From a checkpoint of a small transformer trained on Wikipedia: local attention windows, capped logits.
Each number is 500 + 50 x the weight over its row's rms, rounded and kept within 0 to 999. Layers, rows and columns count from 0. Numbers have three digits each. The size before them is the row's rms in percent of the matrix's.

# up: layer 3 MLP up, 1280x320, rms 0.0785, rows 156-198, columns 160-319
# down: layer 3 MLP down (transposed), 1280x320, rms 0.0719, rows 156-197, columns 160-319
up156 086:465406458451489501531493479573492501382478500427528588566475526458442498548546422527473572598512518476486439515476552555467517478507448489462458527474576487453574472451554443568557444444528528533410514546478479399487521525633500518472527507454432485571455483512567439627431458440511481432501503539575536599459549512423486476490560542602461509450516545432504447477527471607403573508459577529493493417514511563507442445553505512502449532460431458403492449462461527494444592455538431
down156 102:453486394469426634591564494441519519508495452481507493594497551459522530574482546479565649488490547498532487638419407501416501486531510465513482525417502585449507461520524437505559558516562523535493540480445484356529471530582585501507499363409491424452557486434474512534432502485500540375554442497577482492444450513495483510427515481513511496541433522491476505522431514568453459532613551484532503568494520567636471574476487553449492493499535530452526536558464520520461557465534515
up157 107:498565465531498452410479551437567470587463513474573504575522437563494458487486541511586462469518557472437450450500514488457444474487591520480462476465572464524496439450601518422476535486444476528564509468513565498468481462485541528456525519462550388476426400482484529552467468517504538409564535591490546455527477648470602578498459503449446431399510512486497545527531589470569485471563519514479452493544430594486443489476511479565397491497514497439475556495343557512547462472429460
down157 108:475472457545461421467591477525545568543491554468467483564511463444578560544421485573411547511547461511472542550516515434477573540521491485466493457548456416502570488434502490592494561441566539451533460460547523443391497450520462470460504523498431522524432511522452503586587486461447490540486547563530461552471469399641563495512532505570514358505427596554509459519552585563456555462485538439466527407516509506521469463489532477449479526471437488530460516514517602540539433489542424
up158 104:474493421461549513477537563578518546454459468514443440472529484475478372529487542567421469459526458569537464512623484539437492592481480425465474432547587576478578450532540507429485450571518531398590474513471547511412520516610480494440457575499440537561476495412523539557526563486538476503462543578551482497428474503474529446497542549548515481519521560535516496480550543502546537584495467467453411529480559538361463464497489440512436531511583546536511449463373468452436459554476483
down158 102:588484457527479447478476499513546526413488483481530489454455515502579535499481428506530424441514515440485542511472518519489569455513494479531474458500469512449475490491511473556471514410436553595580554437550455522529548481403552487580576571541589581485574481582485562518432501505508508520570496488470515539488557428413482526516527487571445453629548493432508488492449470457563523529419495529537517442502457437544434483460504464463548527532423542573527594514471524441504503534490548
up159 107:523466553527538474490383518524509599479554551490422590492515413508467569529518566536468463465556431482425506516445562587513537455410515609541551468505498448516583525475497579422424454499546479468526522524555459429504412438461503535565502538461522432532604459478542496460495488493535507407517556455469523467455581483524443453510600467483458439510433583530490520436380479550482598483519544444472511414503522634385501411499447513505421584523551461477478494490383610473474574629546538
down159 105:551477572546469570495531457532484548502607418545459495429518523518511516584486511519512481517432497523488466465415483436576586487375603580490582520437497521431481533455483567449538540476516481492469436460423503520496514435493495497560499495481501521501603510521487476469425467522554430449534533480441452512473462494492510425465498509469430551472365475457547449527476435487435561465491462508531491472501529446589535478503452465549506526554532541446445559475446472474554513531569457
up160 112:596529562459527539476550493485438493506528456526524515464568544445514526470659540414585531490556456546492485528490513512445394471526530505604531502498589395518504492486574498506399531450552520408504484502413531512408527485522503491459515580438458474493461496509435545560436400508462483470493466473546490494346440558590530570601470461523537521477525482510469496498469510465485447518505464486495423469519562573391510553507375529529406494507529541526552463509532580515484488500501543
down160 111:544518493533548449530414444524422461535513461509427470404496462487539489549519492497501502531534573514492491559485495466592522495542566530506617472422425494583460510418580473494463574523567512411509545606481543491529482440519536471444497531659552505486603561521553525562470399569548477480577553626504540473464439483475466443348428533515548531497535487538449472524566559410535469504473600485488438414458502473503556452592543473564405509544465551441534556554501490454433457524535526
up161 076:497449498534498494490422526583470518567434458493589559463414550488507512423471537519494469491495519463449428469501529577429405510555520536520520411558584439508470442437528600422493502407464484535551530464596508546491533516586424527470532537514490483527517473419489539474488515412533519493454433442510466505488440604425501424542526549542440464515444539563499502447447581510496394605518555528509500510458493581446572465512459413500414542486450514500517544502464539619514525512456535
down161 068:479480516569524533477522430514465544464568400495661564576540447518458526558508528500556563532500486434579551513537444592579576461515430572481508504422533474455521602519532494496474463550583524530511445482654507516400498543537434414425510423458521503501580351518490468581536507538448539531481461553479455548501484513459469508475463537445517565456552448443521492481489615436544551513499427544480490500469424546508430533519473491502516413552483507556479492551530523581558525492455537
up162 127:456469592487481476493499470443422523393571489525510540586452601469505402435514453482437464397539419548522450563506487477529417578445514470507472529493589485483481493498531518462461490444520494535500453521539509475512541456616458527551509490469535501452429477398478508598432620433457466437531491493520456434445545490519570483563549523559500591470461504488602527554491521577514523531467436458492539526511555496513512561419513374520453575486459511443482394517502477539467523501489457
down162 120:551534504484378546456478409446510495386549460436502503556520432497421484486512496544547533474562472497480529475592506417459432421477500477594445510560454495529524476517467499498567462481655499567516532469547515500447457425445514460549541460526452429519499513460526538532379561415491462511498538449525434513466490522557499480510553591502537503567520483419428466500465513470613425539557456491521484481477554558480504559513489518533484592515584536569462537517491516520471490484512541
up163 093:446494524446551460429489497488526469483438417520502484531498504474493473415564459508536461507468524528487449455491600551497498501501515458453627512490474480465553518480553496543423510512578461494469559401547512391409527556517452489549416538477426468461455496494456602542553490407508553404504530478424503562427551657521520468547514563560515524515520539460461550598543570526475407516581584525533471425514444517502539553572412419547387509431505406555524514478440613620486595538409502
down163 095:531474550547550542571534431531520489532532494567454534597500390444449611524559422498530533527513441475496574444427459463487500572484501482360597483433410452461509546464543461512491574514634468467503557454554466496479464597531554408491436532473524551492396479518472497514495601556528543518559540545508521541642507534497490539418432448540570513520569492570535546466416547443381507427507471498528514468499530462400577557516486540472512500470540532428519529474533500484524414603585490
up164 126:469425431470568442516541512536462441559391499550531541508481496508450511410506512517496457506583497503439514481577542452529536527532554443568540478454539449530566489441464473465472502512524506529526508567565459500447553473439349449508580540422480449465450458437527517471428521374532516556437554441517467508420477485487499493489455593459501548528482495508553505546503503486621530504478563530484552559440530469524523471577530456513344573430563426483498535569384558474567553491493505
down164 114:478444439495517533506553502573543434570424536507533491517452503537510544569513447379540522546430413428489548552473399481540563654623425450479419545436508517504554463490405438424531461542469517480466522526513431495495503486458493481480490487397434556500493477526470441446480436509578485507513490471618503480446545495547441442517365534507508589483544479422487421567494393446527459448484580541466619495502575443621599541538560528480534557521574475489476507517470464439520511530475523
up165 099:538507483458497513493451480476542574472463582462520548538508577430495497455492510504477418449542441494451531566478494528494541527529526488473561422533544499502566505486489586523470511564487430444391557441472423505435390495433466503559552496430469538462515519513529540465484490394512569569493590495486386493378508559513442411505526486532554485581522528616599535549451495559503453499476451543500556491556583506487522521487539466468465534526543535526471549448477523588534534524472538
down165 104:502532490422454525533531544521461477561386462502488553490510464545480579589510480485496485473461426585568545497490485513528521453569498529507442525432441576446507496620524526426559486392501557438450551422454511477487534460397605480542559553523471449477606549467539435494502439518458499462462450420486534483479540486509591520606461438527465538518443450503482565487479530485491503439506503497456493593552480435540505451497590526472528498646494544523525513457501459551600594612556513
up166 101:426509394452481483524491486500469540539564540526497526471475489569468429467449471452435412574458496489505498519458541568445473518548450435531498519593599567555439513398536549463446522452501512479447442462528481483510510481550512516600550576491459469529567529516526497533569415479544547501473506454487479598430600568519563524476531572580490494532557515486611442463490532474570454620507551539515583515609537443467501464509513462481477558484472512467533503468446520478432475581435542
down166 104:543551499554510576514519495523448478624471482575435461503414564569644417475485452478498416510504476414493503518486499518336509551525465578532463551508509462513494527472437482394435471494500475395494404465441575488546555424478585517441579563572509515482531527497540543463632473585551528595477502451471554451462514516552425601530488504566524479478505451540484500558411504498503574489573491580532455520495525466588496466525568502511581482519412556549508474525474513528604487466519575
up167 116:522421553598584445485493560499399501465466504484483448530507532427512473404482563527422395604532477545494548527513573388500513508421471485487541538542561443495522470531544591527435424531507548539502469547646522485584498498484448473442532453495548474517457534466561496612549492450470431388460484520457463425466553515459498491426521545437420477519566516468489452584532536488483513561506461601415519540505525509492491497546492447400499634418449524477470541458536525513514523462528454
down167 112:485418598504504507463519502442498441473372525474483466477527479495547461435442553479516519520566555497470479431528462399544499504551494522422523430415452538468493493464522486565508464483568550500486541466545497481529515482519500562447482503439523569507512517487519493555511516615398441430494369553443519507580492515536434544479515521494466479499504535558487477613567492464498514410475454580451593498413493418613504560574542516427615491387491543454458402459488563428562459454595494
up168 094:489477451513530490494511592504525432441487385461614535533507531524457543506570474518490338504522463485508504476514480601446501453583508423470527448548575480503441483447486475480375443532571576574492507429559557553489477435569499485433439550478474554559475580507439573521524483445575590454432525487429562461468558491533547472544543487555409572453534491548555520522552557421535424551463597501493510476520532444461538500459523465526522543520587425486448447579590530595448530451473587
down168 102:517479532609463497457527499507507582440453505537478524524457530556503419602502535521489450464445518526619494506526507525493385528517500492446469556475520556371480465545582483514527473519447509483534460511539572407474549530516464445415475486518608477498451489598436529506486505474519544455433502437445535610457576469503511548590452452461488490480463417446520558546492604580496485486538528480534523583447532489445605538409500569521537541484565484420548469506511533526489508471523526
up169 101:442471472518497447451493490499416510570501484484484477455437440528446504458463476509432533465554502531469398533515564632417495498536472582499396498479581450499505483464499481452572502450485514420491542473506520596606539516510473485474510485453446421550454478353470571478639537582498506486506506548528504542501418566552454521554534517513412453476504497438466519519592551521496408502572492430448407532521588576411439524482483458505493404549476524516497473460507468519499470524454523
down169 103:492509512547554454492455513403380429472468440449495528463560528503471564512508507496498536613524505510462524580520589531487495461635502509438480424491422505519489471541522497487442533435493468505422438479581449465459550495548523567484572511489561547442552503521459453403501501487491560480477474519606451512503492458538493496500522529478437589438529466539475524509511388522459493542499508432544447556488588525423562489486532514554541542446545570481459494460497415489486562505571499
up170 120:426484573431520438427490431512504627449464523474548526518503474442504506466574460531553473469457523504435522508483513441490367496495599505486427467579588511540586486483551552414441551536503549486471437566581518485474439445530471476464494594451577399491576551526465497575515483499498581404567482476541464450510588597439416512481564540555460354550457577548492619503566504655498552556525512550401406416507431505423566547521445507476470574398422450431478448505494545542522546538495524
down170 119:410482511497538533494478536459558485490530573477471460615472458516588445456535495413456532595441610407421547512482451457590504410484523490491480511469510523436541568480568392556483502489561476458458400534521499525527485543528534534486450488465524509472557514561411495449522565448387439485506439489496597408460522509455465569556491505455497455468449494575499518455497468531448520458512530577500496455368437566528499618528486509453590582497483407459511468562456514451504575481510398
up171 069:499531423509538485440444491515443510465515510514577471453537486573405400491517551514503516563503419500411464435656580498512431536418495532477469493580507455536472393569481528499463470465530535482491496511483459487460534432555414560485527544447474469563469544471550510516445584488586474489420508566563537543441545520452491519480468457476545413530395575442499455493488623565561459496536620572486372488495442505493495458557498454547404478422564459458499576506436574481480534563476553
down171 066:486500506521482520482454417415423528516391498434497507502547406497481527594524491501447520430499484448594411522441514472532491577499545554527459520528442560511473517504464598534447442474476517496485495458519408549517465495490543574517443519696443441417504540485479447496537410542405461531462475529540509461448545531501533422463407524492528465522419485455567448492436490527556578498509526441523478479371569482554508532504432432490507561500477482424429518631512496490453490505500470
up172 109:458491542469513485408488528599528468461531496526540443600552453488525444415511469451534433459441460463494426435527562521580536544462560430540559470540471472463492470448435447469536479513551467481482503469536551485537479548445508604445506555520490473511495586441460518503464491541572535474563502490581444467463515539454475488434516551478472319459489543360447480467494550542490520460430506461488428373548483460439520426447540398497464497522553533520552511515498630488492576548544525
down172 106:537420519518523570520552489541499578521534487537462450499512451402495424565442483565528528492492451511538488493498446416473547569469415445558453513535459617347497527480504485560589504570467534533551533418477490470465520461440533401533436460562529557494453504504497502488466508598487498583492495462530595514528454422479467517463523555440497432527462448509451475497421517498483493468481436498541558521508480533559539528473478512430540460497476464545541522513540581505479537490532469
up173 100:480447471551550416501533566497392515487439469516520566548515501515345393495540603545483580505524460486473396516503573524490517540539444526476516435506546522491515516600538504503439551465497512471501463484519438560542567476517402496439513519502573474509476531452457483480510526525560608552530522558537485435449434546515534391494530548518500535497457442533584558501484520516512453544439565510470500478457510574491549524529559498487395565459534489445508535472471503559543535461600477
down173 102:442477507479475580527470494513532501487532486468415586428430482480540560522597525481519452625449455455472474414569500576553518457563546523538512484477533490473479489421422455410510495476483368551493467495552556445370452523490551554537570480496489420486610508524399527528381422544476453498486446520514490496476607586527518472478481514466441470465553535429481498578512441532524562494449532493540574478555534449499529443440506494538559511483534527514522433443505475527503532508470540
up174 104:439511512429422423503451489616591509548517407427514511489575414388490462548554505543443535519488496429440521566502634556472499512470517479502486484554562433532500479616505552521500482525527453533486551488483446469494440566458434582480547454402463434509468427451487509555521431427470509441509514519465464498434571538536533513530454542519532556445492524496486512499428491510507453516596451540472417542444486533467507517441621471603434511517402521467524473491491534467491504483443551
down174 106:464395528438473513385502488546540506609562588431525441424615440421529460427539527472582533499551525465439509516493545472448547521478500554524505583507496449534469513583481514560489481506487500495434546442497509463529545523568427512433547391450492470488431581374476521475558446461553409458456539501412479424420540574507492430546604561524539517458558499503480556503550566532440413492389559452498462442585555486386474529446515458549501493588558399513494496481459498632554479555473519
up175 108:463460525535464417514556487447535513465456564489504520510521533562411511457538494518479542446514502470438564490516513545531497558433492427499509467559510502490520513507474477460434539519497510551448565444555545493500465506535377471506564481365521405440458369521406449505543476411596494548497585432564541459558475505462483473507516598510568550583506480487526485564473529503562412492480460510473445379499508441440556549485429373457431561447572482576554554444546508586516624513524602
down175 108:502494433529459455562496464377412408515472556602499466574438537575529454661528429508472567472468494473512584587522464481402493529514548539466443477561455509477471515521434619422464457487492498462434564566523536461545491421416508440574471545488603552526490408538454505529565508500472498482502564524512478421465466418544419480541512505557510458531458530573533586505572485487520419414487530512473474548538528553529519444531516423561470498498553515586428533567483459534509587532678500
up176 089:486461417410491490515473515418495492522441501508463501506442566498491541453458469478558435550506542455400478475571559506484505565499475528449487480424487473541492484425462557550519476525413390465483560602595522493593521456521504621388467609513540474530351465555442388441425377518489507541439438577523495603466495501553488399507474535470490540550484477522411524468547432551568509473504469451442524438518459524355493467461551502539451477535484546494561564502492591604523520440445600
down176 095:535515594542460442538578585553475489499444533492593471503574538476513551570383538503482523557530479466599588398408504421585468460500488534533508538480512481536470623425470404476416525527431465522442404567469422558553584551577496426492516480421523634469514542676511430510480487484555492554528565484568547342515525400497525510544513488511391521496533576495505525590484490481435497451511519581515472498521523459539471503492538495517554507525506566491540454536598530521469545497526455
up177 109:476506483598548491495560451525516540552564586535559585550456547437496481421564517554481406544403524562466533548512521565525463412494460432478592490542542492523455486537558488510366458524548430591490459492506534429521483558445512503502670443527573408592456511489430564522496422480555502479514612596515366528416558445499465421435537459522560515557512517507517414523478539582492506540519523548540530519520465512489540500527520437483483464465520565447420519384514451590432499467482456
down177 107:540487513465524538514476384550481595555454456446577449464505475456537562416479499518431516568522516568549543544497561415421508423472569534640498506541544508479473538595523415489426499422406470537557507421526473513527573523472432461470596477517584472566476460502491448483604522480579522554490519430445504559457477522536417503520498560584576419548535409465477450550496404459423468513462507467499505602519484555488492567559460486434541450510476544487442524471478540480483510429598438
up178 059:495449478462502470449420583501475461511495539445562520521497516423495384397508458487462422499591467509417418519553513541503429553416524466498498457508538464447532495478532557462420469495535468448516446502562441480544521506500401551522560550448495385517422451419544506534459465446553573446530549477468481541386520607466575439526561551553557433527450585472432512516418535513525482579535541510503435465519425551467535480507455400485418509428505472418490546462392524621497510507465534
down178 052:418524601576535445522516518511464521478676455524513575496474488429457465442579562419533468560505467493527540545502499362605467503463405398486453440490449558576437543560497435453449488500517497521551504473524477487515515509439539570635477426546456544445522507607447466525556528487560512505451528434573448487515470378470532550525413508516384488473533531483501490533482546478517468465490527581418429515545477488471480508452518524534520526616505428507489423559500514472534503566541542
up179 052:455496499449503417479450540531474549484477534500517555487542545473504468450542519527447458513555438482470450477535573470505463538496499468426560431516614433464485410497531553472479469463512497465525458492580532446482461498551383537496511513472450409605457510408498551607524531461494547456457539590512496535431551594446521421517509492487515455578472561503529524533422611577565497571525502492536440461575474528480477404523401468479440528410607520470494585457384534552481588543527525
down179 049:450462589513529520538604554457494571410527491473505520510410511529511513525457574500509553502492362481497384457530496497518522493533461475504419530470512535531367424544512507495497501477435558462522534480528419458606528465454407469514509469470568464514587597485542492457624510579582432551451564496604464575550549432459526542474506495490466450383466559580525468505513514445486502529526518543538474566342458464534464558507544514414508459504424498518457572443495411448558550474495501
up180 093:491490498474464484445483509580615491499546513421515521509543519533410535395476469575499446523532468467485558453468490588544592472456576550409478373531529499521537461518533531424431493565433402401465520498456528556449456470458465494515572534508476508461548513487462488468475446448521471456467517439488537621560496495403409517441484505498585473503546545513591489547489548460554395486443582555494440499504454475467460506428527482464451518497629455527547482502514503429482480521459443
down180 099:497498522496411449456510489441492485450503482571444508504462526445410461516542533480527515513508476475529505573461410543537399530533516573578545485493581444498475585398478486516455509491506608495512375439547445439535562549466642485423392525540493535468427607488446487489536525495499463521480488562518427553536547415543598481614552511518541500494496482477512480375481474482537444374543539405505485565612561555481498508525513568412565498441537521558508472559511457571533578501566471
up181 118:530440553554527476451439487448510496527461456512491515540504474500479513436637494450548519479492512514456506475496509483535517495509460472536568451567516498564519490599529552495439591403506534419458548460516443532418433543488389553503530558472536497562475515507513543547447448416493567425559578493530394534435505541488419462455484486529549458558526545512537523542544458519572527583495551495488467435481621531461493528500462484582469620522554512512492468499470564514502483606470487
down181 112:456496465538449554536530540521444531617460526497475651486552466461478524530611441583597521521347438493467513512498450460564540479530449559528548473521490493530464434506539414446435500500501561563431495508483504444540531515527446441413493524451569524489505412417549493512573392537523479401539482496431562587410585476461494604447418529618487452555531531572493447471561549493521503498422552558531524519453486541434474549492450514578430468510572540543472486428490522558410487546489571
up182 088:499488473598516533464549486469495555504523463561503535515464527548530479493603570509468542590522520563442459592472518446562539496550471464544494510513602509426565482442540505477514476468511612502532415562491597551553518471476514478453514560444574450504529432444538469506539484447517549440493403458428562544475435528619562518487560505519439520548438604522473522481561456569473542561484486491512413435503450485484472425601522438589503456435472511482516538485437432535514520455559477
down182 099:465561524439503540520437495445436519520513432467568555483473473414516588523464596505472501527533499511581502593489467549441501556529522601556500465523437556517462462543504515504464522543497531416560473453384484510534563457536541455454585541570501543569464515500490438428508555509463524545412580510514451481591534465445504512565442604500385534446526475464600537427483451421545516412566466466444512505495529511503524502536512555548588441502446587603474468458509476585544435452468505
up183 103:471563497521570501596435444451454489386522571456603483428520518418493523481605447479445482522483477479462514415525471562549396542445540504585559480582475426446477532497543569495327457409485605519487500498556437437564522503485440509449539579544571429496495542466582551527467539420509579469480458513636531491445599529498593462523458469495476480472438612541568503519421613558528494557462497485534456447491492477533542445489452506532471516407600470384506435525511528614485591514483550
down183 103:453526547517503445584574424432445507533528469471551412484544583493477561470496438501563520558505305489470570420458445478446474431412545467508495481505458532510488529532497494455500485586475502569519450490517388488527545489494494558531425421527452554490527463524515399483519607523524484484494498502449484516547453454462421488508450475487579584429496542527503443509547502437492432566486468483505614451481557511596483522550519503477497493588479520385566508563470483380458562488544511
up184 106:461482627491481470405473498542511587452565517471446532544533522448513391414530487551545456514492524587503459486485562430491557478481495448463568536502510414523526494560589494538402490491512534437551481517396560467538481470505439476506415506466397528504468659504461480524464471473451509519508475478414431570465553546506556373428465491516483399459488478539547521449484590534636450482546500507543459426585517480523496504577420513492438608431514405481494599435447450383515550637514582
down184 105:454376545486492585520482489486520466509479525476465552470496542544527511591517494566535455436561590515559516451449529505418533569567418531545508481438450464597462569465556448549514496575450565489475460443560440477528557411504515509466355493457474613511423507462507539610516528508558498528478436421468545455498441448543561458457601560527469546523482506474521456492527581474450487543533482517618544591531465442614525427481499503462565432489498470528520483478600440378471494387522475
up185 102:467424464385462463427583554604449510564504359461545458514491547524532496431445450533415521491509452491525506490498550514480450579511493497408460499486542330487477421568493594535534474466557444486453499534527454456384530532500360495574595570519434377480461482479346582459609504544555525428488503566440527562469562516542468440500495547570507492508515506480583459431432563549469518484499587511504458516491544505516510443528563525462532575468444490487517514470466438478433521468533525
down185 105:515514499520557519543568420486458495451450467560524481419540421568547454471530380425537556501495573471538638467507470460476495474624405560458508500465458512435511519434482525415479543473418526479448491503442491512607546435480542451474536512686498556546447573483540445461496519509512559571574452454526449516537599447445450505488490496478432492616542432601535515522523504495571498495494400532539567503561494488509556532547495627529561522534607544551549528539559464499500448474543436
up186 078:478463530461561468496471506484504457487487465501560479484471574467501473466538546497487451485535492446479484466572525529516492526555542489531597485500543491454580415520542558475377506488583524461512475534471510561475513542580428593519453550443521473537441386451546536505524536460508527444455530515568415491463469572412514402534425524564425470573461586527523488482485543588517493531520564559500460466521449548431527495592461440478442515386502519405510568523431538599474514497490463
down186 082:440463514574547542476451427509530564619513487566538580440446458435457541459543496547528495478536504538452556411570514538543472578474557447547606441501452459486467443588474455452537518533390480589519470447441506459602618447472537436505455493484535472409407448488545483574484469462559425603646446423593536495510532549432535553491540477524509527482529431409622518462463533464416608527519497499619525528558527574507556466493453616545527497559511529538558462511511579532465538516516523
up187 094:500550504493446431510548441563517455462484439483503550545497519466453507478583498551523542569518511487442495507546564511439509416485518523570594426530452465475481534501540525502474541491558543473529489539543501421409520531503485496523500481423477413581400550513462489514510424501475520476454575475410474562502629594519436456600524512535445518572404453516572463479495466498533553505528508505431528470489451586506460443481467446579418624464486545483577418437494543466406513609513478
down187 104:530463640461472559511498527488496555404570486502500529571471465522540540465514553518516463484458541494516420447438472483445504555496533545510514469590559535494591490470508487564513602498490447492502565454549677497476468373535421389525524474475509438521534447593545530480506527588475524494385501469615524503519489555489593558535429554467511528502513552470548461577512445457557490443521548535555513521477406512557494551521508524477549447536414503592456528495578463471535551476513536
up188 095:461490491507519500519509581550568568498473466531404441438528557450515559531513475517560482506464518558400508396572470468559497446491545564490511393480498495471601499615531504462508559536507513474584498431465413539464451477449428460525610588401485435539485503545487586510457537486514468521503582452486413461511480491552394402483449502617577486550511546581514503554533569423423544458542532459433557430521457526493401458535493393511401494499508421504504543553444498565497616431531535
down188 100:497445485529552500570413615520481505476508544504529488586447463479508557591562530495573596512489477457591542471440394384531515522434505491519454499462498532498561565487522469479479599481438443568507594518509431467520504533588428417500441445524466477501507458484481453476498487487463503494590512404571569415482467465447465527464379491498472589470546408536454395523446576521469492422544599467458582438544513540482518445564423636495509527454505471556433515559483513486529483544499526
up189 100:434531541485532505515395472476548435560568476436630550593549525469462451487565563468530523572578436384495407470597486518433440518453559469510480439523518466516526424531542473544375538489613554490464450531489473412491573519509490550465593648503514452533452449532513504518510531477619556431492537548538438501438450517522452544457518550541550529453529492537482477515498538483504457565612487644547513498506395489492614480581472536513321566495514482486545496565494545595555536582496459
down189 104:457425518425445502493542540419514425501516455495508458530418405432434503563492617557548498507518592539558551506542441535540509552568453600529525520620507540584536441533580404553481526565427472520423499524534493557545502498471458515528566556471468438459528510521563634519517496539541542510601453496524501459534524462500425478476478530527523444444505513568504515503521546510584453624495561407417463504532522510568448556562509596508444532480457536487533491465602487497533368534583510
up190 103:488441575569506533516461470555457497407536465580451492543521406520502524467494511478469404453569464466418435570525579475486447491486466491481516579472520446522455508498510520513486436494521508440522506517577500517485575489611397536488458444468465508528520481422422619479349514391534500464544509428470555478493516497495536470543505519488417501503332555479652558461559480562562442575496497487579510407514538429353559543567505508529532611401529519421500434440485472516457476521473476
down190 104:519450521529488562526435470505543553533583456544440530504523520595609584471493460548621506498504481521500520514489502510569449442543443611512482523551543525559434549499449459526561433473401477378540489409501591476408580470500522442474490493473499528522418504471536543470411461540530495547466466470415412503547465517562529617516453454530407472475553508488617488494480516522488474534582506502567425523481560440521509522472510568463538440500431484485542474524533417607428520581494472
up191 065:416488502449520457498504556541491501514465453492575482509523496465473488430535532492457475528577516538425490465555531508495463524442491522549500409562542424493530473578587600447455509463517494456472519475574516524514489480565412584488526480434514373591520480407525502485492514400512566541451499496505452526455527566423520453483466535555493434466479573482535546540504567569584451548543577575499450417533502509425489494537439390600351547469541455405524494456430533573442544533415517
down191 063:533468470597555398502567464491393413499506559484482441572490512474459521503485554469541484522539502607503541476462517482513542571418482550487450514526465441535560496514549485531421495494512542525591535412539512456488447472485546452520490524450547525513513434449402416555412400532451511577463525546530513462444427467488497429571517563509471547570365531442501628520531498643562458597555510583505440373444535469528440547399453490548470495555581469583432460518523455587509454458489443
up192 097:499496501470490426524462521630498399514492444552598477458446565567455495420580530518429512577434582492552488506506531556524543533472567542524436502530576469391503517590549550470439439492564586502582450520513501493523485464536442570438534470543579456544421447504518485494434403535526584504523555601570497459461472550570490518464462466505498459477460616502543455551488553481528545498507547505480441523481499495555576514507494477526419443527462538513532474561537470541636525470488452
down192 104:525503591493473594642597535439507467560526485581458498446418507508473508498361543608479521524511506539522511483440437496532525488414532467588479465496468498551580526557512450478485524573477500512477526505409440433605479491513526493456485548570537484594528495450404581546546555482459473553517449481524599459486532451553543564590573449414599354426516489640505486542490529483498505421541530511486514497487527539545558447503457516503598545480453545535560491470498460499509572477548469
up193 112:482542542446538476521429517457431479516486548410607549527500457551476482404460508468533459528448392568456424458571461530479521545453478565499514371475519428523471498479453560577454528501571494485459563550500502502424425453497545589455412470440556477508484465414563515554525460535484492527476477422396515525530507525486511497485463513622451429498553390543490446531462619534482400620572584553431415505494441530433505539472562424455471538458525525461515560479511483554468494448501522
down193 110:489522496495514487488548560361501522490535388492475500493513453599442471555480466454461518457491371524534411436557490476527586446505569618425505464521482540510488509411450457528508488479533502420547533497503483499480524508364537494535476462528547512526505513592560491551605515550500564455519446491426445518555473435508497437483521457551495446573512463597475500486555466409505419555598486430497605495410534524491448460525558493551463496516501502509495471486408550493437459508560547
up194 121:504463569580539451501387511514519457545491485469502500498458413604403479532500566448538489485448532471517458551548563519507477484438556549526498432525521423540558481603502557526491532455478476484456472502499479437442443508477433534538561504472587480517514514456559546426608462452484550480589517579490509573473530515415524477467448557498528471577510537558483529529545469557456526506526467587383545470552428485471452470556471500525453509501432551405474510557474589650576428555438390
down194 115:580633536469527495529430568491452476506517557501470492489513516318441472536526498511512439401531506525491507519508474534502511451394513459546571499531482533427523519555538479465489511464604537538450604447532462480540478516565544499590607518454466447527509400480475564360507404439516502513475493527438498612438497467490466486388498511434531428548393531504531466465544464573466545552444500472441437457532525453448470532606512471468540491517394513392506425521582457560492524470458470
up195 102:419495481512523534552548578490442500466521557527563395524506427503456450483460514579408444492473447551355526527604595506579497570432513518490472429523576515483494441454408542478541533530521445555537485530398488615470542462577453436459480489467531361550502490533465553568545459476575529469463505510546459477533528505455517505469503524538571488497526570466497604481510507482540511493554559515499476486450448517522552526515541478456450606559512490447603534503469486510561506523544549
down195 104:511545401494542539534518551520598436537538450475480482524452421564484530549469573551505414537488467539476500445539450402554481495643556555525465507497450488501557609501515461548543477505420516458513578511557540539569472492495625441473475489469504489521461437506479496549578615545435431439563496441438490490616487491454377478487504406496468581502590486525360451490470438522546456481529599545528529547456328465528434483518480518519412597537488514512545511559440506460544500470571442
up196 115:545410559580608516525368583523387460508520486500504461522500496404540516411600593445458518517605437573467503492542638420426458508477521455526540473456506476480582440496478519487518523508522464524476519583499593519476588480544417539511505536516511468498433513427477524528445515502451627486541532578516371546381529485506511467510541492535524471527513526467543521494535534583475570555473458565439501341524526598439576478522511474460505610440483524360477468439483491529465520478521441
down196 109:455395581620590491496535537501509505575574496622474531480499428508604508448490501457499503531457512425546539557563494458523472440469457521440500440495531436437564502427497438501548543413485399543512614587434468483520443484568548517500383484507447513559433484487537423480395548521548475543447524519517501601471431489463521437557452427469616529530477485558495528537551467507493502448391421497491553557521513584592495472442506530488516470556499493404484484574535456491453526466493607
up197 107:461503445549559531404431500560462523479467534423500565505505487423566510454486490544477502512489392542494448463493527569454547517469505481493518475549489493504462495535460589458460545511569396444492499477592514547456433459561462626469521483353542500500464509380506516481481437401491468511489519502470477604420486559485471512560495480481457356458478515435565477525499546589506437506460551536493502504474562487370493455476460500403478510498550506508481508516515553655430506533506491
down197 108:469592412469516509443483504534501446493571487463584484531533498531472581439547442437453492503445549496527548536428484519521631525529498432559545468475438522498413596532372495541502536420543526432553520493475489541512499472537491430476427511478494512525491546568406476472457529451452437573465489532539481451591442495515528612516483511498523480556533567562573443554516515525497552479494469520409443548460464380490461511518481527538585501533407493437337433542475552520542438442532465
up198 091:542470459513485382573514600577468460490518502557610493487430473532513518550487575442460466492546587561449552568575627507490502458462465401515510528423491426460486521415544504499506429469556490549521501531494513497545619578490495479424534449397548507528397499373524520494580457474490463383482456523354493431507477563486497564538508485465468521465439545534479490477569479516439598543505474487443528454469461443512451493463482447501432490495464587508563551462439545600459562492412469